Weights of a small GPT-style language model, trained from scratch on English Wikipedia: tied embeddings.
Each number is 500 + 25 x the weight over its row's rms, rounded and kept within 0 to 999. Layers, rows and columns count from 0. Numbers have three digits each. The size before them is the row's rms in percent of the matrix's.

# layer 6 MLP up, 256x128, rms 0.101, rows 242-255, columns 0-127
104:518462510497451525524495481498513513488502526507546521483518514526465490534477490517513528442488527467537475479534473530498496483562508470533486488458487504545500542481540466515519539493452488492524533443501477535526514504466491470485539530461474486504455512508510504465455494509483495489514491500507496493508506529476444511529493520488515511504487515497472513471518536495531495493537
103:468528516496511536495504505500517499495475495516473470482492521525512539477506490499547523534516513455536531446511504523483513528478466516511505526509483481509430519500457574517483538534478501498441528492489479490547532513474464536542507489530511488487538541493504508508514486461517507525505480482517474518526488537483487534489518478465532519508477486510546486473512526500486488472512
102:482494473501502541506487528461486528542510484485494523492476491550513433498535510511522492475506465502507485494467511529443484504479536470520464526507544533480496506508513528499524527503464518543530499496508500463492539503518474508544495488476490511526496502490477493445505531488527525478537490467503455526525471481517528523504483502492485544458512508429516463459517514508507517534495
107:452502487502480493493492507509486479520516550503494487515523533538511500465491511547460523507495525523535543531503478527499518556538490499471518488494517490483508479475506479509531503524517494522553515530435506520521478482527525457511499500492441541496514493515471489553458486462480497536500526471505500483502492560469516517495512503478501519500532521467533454475467533484505487532492
097:527495531523448530465477538476507552486490508480476508490494477505492531559500472528490518489501497523492425483481535486479467485453519480494465510479495508505516449494466475485512465505496501542512506506497522537517528507508525524543484494504530483480497523500509508445499519518526476488472543499496508467509465523545512534514517515504501502511443533489476509514486466536498500558470
099:462471487545481480512489467502530511525499493492556481496472515536486482501536529467529473455520507485525551503465506508562495510512466502531562509479510507516446468500510502529509506517489488498483541489472471498447448484478504514525487465540538508539494492479487514509539490459529518495474499472474495515485510519549497538481503503486503491483531509508511544539512488512502469489506
104:490522503523500526494496502484502508548517535497499566486510543517473492519485525514530538504484531498523466469507503524514535456527466496524475484537502473523497514502477521502502482548499458493444501477514437511504512532503503493486509500499505512518524496543549497474531511508517535483497476496463494489526473504514527524498463446465485513553502474536566499522515488532512531469484
103:486520520473503495463476494470458510496491492521428579513509486484507532524467533512510510506513482501538505458502456540482520489473516469517474481501513497548488485502539499450484493550482463505484480483533524481510456505504511486488483525514480487553467485525513565492512467484471527484493500500478496538491537491526515514506506492502507490471497481440499459534489485511490509493473
097:540495529523525487484504532469510547493486483489544502471483495472489536482480529528483559485494476483507497493499503487511512493513518522540499487525500490479479494530474487516520493452490464541510483510547469561476504492471510499445483491520512504498499535537527485490520480526499487508557514510518472497505548523466500493496482510558542495498492469510479492502450522487526443438479
104:487483530466495546484472502487468479480501526518494524486543472452504504455533504540556539544500514474496529507511526515492443493519470509469519485483496482489501486500487506485503467483484475497505533497491483478499508471511491506532487504463494513551471458439558483516484511518504519506477494496522508585509500537520530531519535493492460487522468538500509476503479503487498517480468
095:509504542439551551504510519550517513502492548480521535507445486500508533469526527477500464558471511472483499462517488518467465474488528494493505531504522493469476489494515507517508540501524476483467509502525487520507524492479475482502495534517512490494534524486542497508509466497485472484553471534539567498541489494510515492489519507523505477485539487506488497467521491499493512446519
101:542501505482480528495532488495479534513500486520515527504499505492498525465480480505532543498531538481518468496482503485537508488504471543470510468505519502478540474535479481473492479467490482529480481471482492541534513527460511494496541449511506480526487516536501539480526486533540479490510541550492491480533472498507514515535508509505516456498495541491471559545534494530518478513436
106:504512525501530510499515512463503513501487427512500510520528469475503486494479496516498500500488511534461458482454472528498500452524492539460497440500488507477512503552457504492499518475457522509500522462458538491493539514540454503484450513499490526497513512457498512466541504481535518531543475529495512509503515489538486519512528537510508523486521474540518522519455490496491464492522
102:514550474496529518493488481483504519468507449468512488514473531502474512515465512488497507551556520500489553487454489555505474479514490509495498538484515494496495500548484518501493496466505503512505491475447490560548519500497520451505515505473524470493524487506517521518511502547511454457459512509506506489538519471508534459449472508466502482512465488527488545480508496496514480475508
# layer 6 MLP down (transposed), 256x128, rms 0.0942, rows 242-255, columns 0-127
104:555462501501527532502506506500542490491507478537495478467483475521442473518490525493496513459524520496516469456516518505510535449488466490512488511449508486470530517530503514446499505460456476497455487491528531538515490542472509510544480456496490487515501481491518504484478451495500460478496492494491515524533494515497461480485500536523505558507517517483479495463487524444488484483498
106:522509489517466494512515519488501540525560522488506507464520481500517528515519506515459494501492499512492474488493465481479477469543486494534481478441474575517511462470514455510464491491515504518551472483541445434493516492468473515519480474550512518500544481498551498493518491487484481497493483516476512491489495471535495498512502522450492494497493528473526526477471495505470527509478
102:476472483482491476501525485477509501513413515522487480503509503470490528481506456489536481516457502495469491509530479478519509459536522516488527515473514467495493518472497490521460473483536433433506484524506498535531498480468553455492547471507551531502493484463545525529481521527484497491507519505458488511482487463491495473486495538480521469494506513527511484492522496516498502484493
106:474482522469503504514482492497516482487536460483492494481502517505462545556500502494516520485483505523492503492474479513500498487485484479458554518458485469513480479517465484483496504535472483478499479453582517496481510484481507547443470492508538497459547479509520479523525498521508518492466475497499455540489519460499494472518477485518514447478520512525513518534514519502472537469460
098:472488496499503481495523536489496516521491543514502566510505488513512547534501487521482525468469482509486440482496527493547498489489513517481518526485512582490498480484499484513527486501530561530514507495508473512507503469506479514499476457484533479496496487529512523498523479522494512497506388522477484517498536468509545505510506486478510534505500535482512488532526479539495468486492
100:501500548467520519490466473501515486511541472505455516507511499539534531521513553470549483473488518439482507500531493460523508517501512466515482504476530426546469471478522502513468497526507455486509509484515465519495514484503513526499521477508491513503485475524494518502453493477531478460522560508507511516502486531495505452529513517474500499514492523515459508533490527508486497440495
105:504540496509498504564488492535476470502491535492494510476525512527531501487527491533463484489513477471485488553522541474515527506533485483542513503449541482495488514476517513515482520568482504500489471471516489517470503498502488499492503469492498550522514515518492490534472525498465512510455434493488535525537498489517514554501511555509457534479486479442526506511483519488498506497528
102:531519524529486461481493507505488486500617481514515490489496477497524551476519532523473478493533463534507508478520465517471489511485502450484497529550523499472475496481509542505444565518496502480482513470495507531532531554502504503545470475485502517500469504479498465533505491492503478508483502509513486494464487510507482512520513489503507518476459508482548477475519515497485501513508
101:495507507480504514483495513484519505497537429499502463463501455486512504487501503499501507495493466566511478562494512480485464512452454505496532465532460495422513498545490501503475489465540477526474500456476486513467473462483486492479491530504488484507501495511504475526496512511496514484521535510505504531477440471480496493529547531525473494477469512472498486474504528471509515462510
103:532505517473488530526487497500538491457488507499493489483547494514507531471498476451520552551516484524497534516534492508482526491535490504483539491490485502492476502443511528474516524519484449528505472524483459471494507444516490519525497486482505523570467511503484497478481492474530512497445522486504527543495486479515499485479495528504463541521486489492484457492554489499500535537468
094:463532530493494529489487495510495543488496501479499498482480483475484550493489506446516546500492526540482472486486502479541516497487540496514505507486485504481491518503506472455487492494528526499533486532528502532493478534515491442508522509529463526484509512540517491498514508460518524536426512510489471485483524510520547472528490495514519533519493462512507520504421482472467532453463
101:531531533449524503488505473525533479491526529445464483520498474470514538508480502477496476524500487508514514454531458511504515487497477484506515447549511502517523504465507500531489519507523508445498541536488480522475472488480521532479488511509525569497508501498488472523506546497487469500495556513532510481530436485531515545522524500488504480492469522499496500483479451501520518521512
106:513531559498504499533485496496503486490430472530483529517482491480514508518463486455510461516519498488502543499513503510532498473474481504487511470496504470469495483514513554451527475505440516487481536511522515544533491500522512508482475544454484493501495493491499473487528500498543504525510582512481476528474487475514500494473504511543520517493516498548497504531527541504493474491454
104:521543485523481503523494494542540515494634491442485492470492489491502531515524507484505528497511527527516476534509451514467503486499521493494497527518492506468526521532555495536537499500499516475527518522500497485465465481503462528517466532525472496501491486495489470491486498489504514505520526499497525503514486514486511527490513508511472535471512484524481533484486485516528492554465
# layer 6 MLP gate, 256x128, rms 0.1, rows 243-255, columns 0-127
100:512461452464494528474446473540501495510485520488507463515485507558495480486486471458507474465524464490513542494523488533509496504486489500503545527520495450514490497492479520483535500495500509543491459507516536543472454508455483544532515479489505512480504475512526478533524513506529481480477503514553513534463468514487505481516528488458513477509512529464482458504511493535468515527511
103:507504496497468507497480486527495471513499504525527483509458499484473505560439476524512472538525506474493516532463473460532505473485476497541466492488526488507564463471502457461485526491522519495497539474522521516492491501504478543490486473521498533489530496492500512505517524508460521515488521528507516503477515488550524503527472517477518444507511537469476495492538447516468513442486
105:522555455448523487451485480522484512509500522487480535520483491473472505501490487526497495523523501518523521508491504442503491477509512453493458530479499485499478528489524484493508515539500506517465448473504520493489504525534512494511555507517490482480440467507486504526531472510492498542513504484508460506466471533500525405497515531525464463501510489512479501493520462497489509490536
095:529534474515476430494502512517501503516505470498461452535511504491504524498514476488481513495486532540508463500485505453530480482491512509488522477518505541541462511509484500479509487516463462459505506494503513490472509510476470493552444440468532450503510519447521490515515511460546470523480476498526513500475492502483509532512495526565462503493509466504523506475485520477495466510516
096:541519513511520493525520460464526506535515485483526519504494489442523488526529514487515484499477502506499533510483459484512479476497481512490508485502517511492474492499502531533489489485498494527470477547505501524483534529520489521512462501458492497455470443543452501485462545482543505497530549554527518476519500538498474458485511506538502507490500485530537512523487495462580502502482
102:495490520530531517522547502505493509460499514504466494517507540521467498525485477490496491516474488505522519484472463507448512505525509463481457489503524546530482473520474476446491510493513564537520495518488517505558503467497533524488466576449471502511497468510470483475449499471478504480497499506507488497522503477516456473487473447510528506467511538489466486508489475499489504514485
103:527463484473516509470532516497501562467533517502453561530551505507512506495520486521505472512451496493552497532491503472541499511537523537487526546523506496554555522484501488498513474540508497531493455479499494452505533487474516511519517476495484477525458516479492496498468510457508536532513513492510475527495462493486481472497522497473438492511512496476499498487472492525514510500488
094:473520485495488492549508494533464515513456502473459484525532509493542470478549458486505491519473502525516468512497477475474493531510501519549534509487478515518515517481526527475461501503527541457477500496509478513484505521504509514508437454516500483446527456476506517467517523450506507475519461481522482484499472522540478479460498496451467479492478490550478522473514493500494497521518
104:468489516504498522481506498471510524507524482542465504551520500499523514443513457479513525521504511506514491491505522510529482477470486494531508516461527508475522530480491500457514444476487500500465476463528473558506487504497521521481491529467505493486555518511507471507527496486503552503523521540569494460540474441465491498523518533511521487515477501511508475548514483473502512459511
094:479478491516504503508457520526496493494527490497512474477481471531528546486458534463504484501491504468478445481536478489519538526519527480500492516484484495496472517475501456535466529534468480502525487545528477524516538497475487495508502519513456488522515492517539539535540532452503435517509511520512540524527465474479494494495499506495494499470485506531474510462491447501443532491503
103:495537495529512525511488513470470469532502483527528509490580530529519454530474533474545496494483510489549516474521532528483489507481510448491535462521492490541485535510463515502518480501522537511529487476489531468506514486527555509481504503547494499548490474468498485480469497456487533475454514500490504542495502505508460453515501502493508521485495499498464485509539484517515528488507
108:502467531473534525480531534496530502518494505524483533480497515523503491506541537538530498497485530489530504453497471513492463467469521479480490446502474495556468535566454520509464468468514474510474509498487516531555514473494483492501453534508524526494514514469452475503502547514499509509503494482512523487541539529514490509487480463513505464489460501485504485519483514459519503490502
103:464515457525505447474450521515451491425494533530542538494517544468488526538470490506483530494466476523493496502485511509510504483464492497476513512464544456469520480518494506498498492472531493490504509536498499496510493514510513520463489474531485476511531478499517486544513491494466490495496493518480501468474494487524521442524472534515527515468488536493526452509456447487506507500489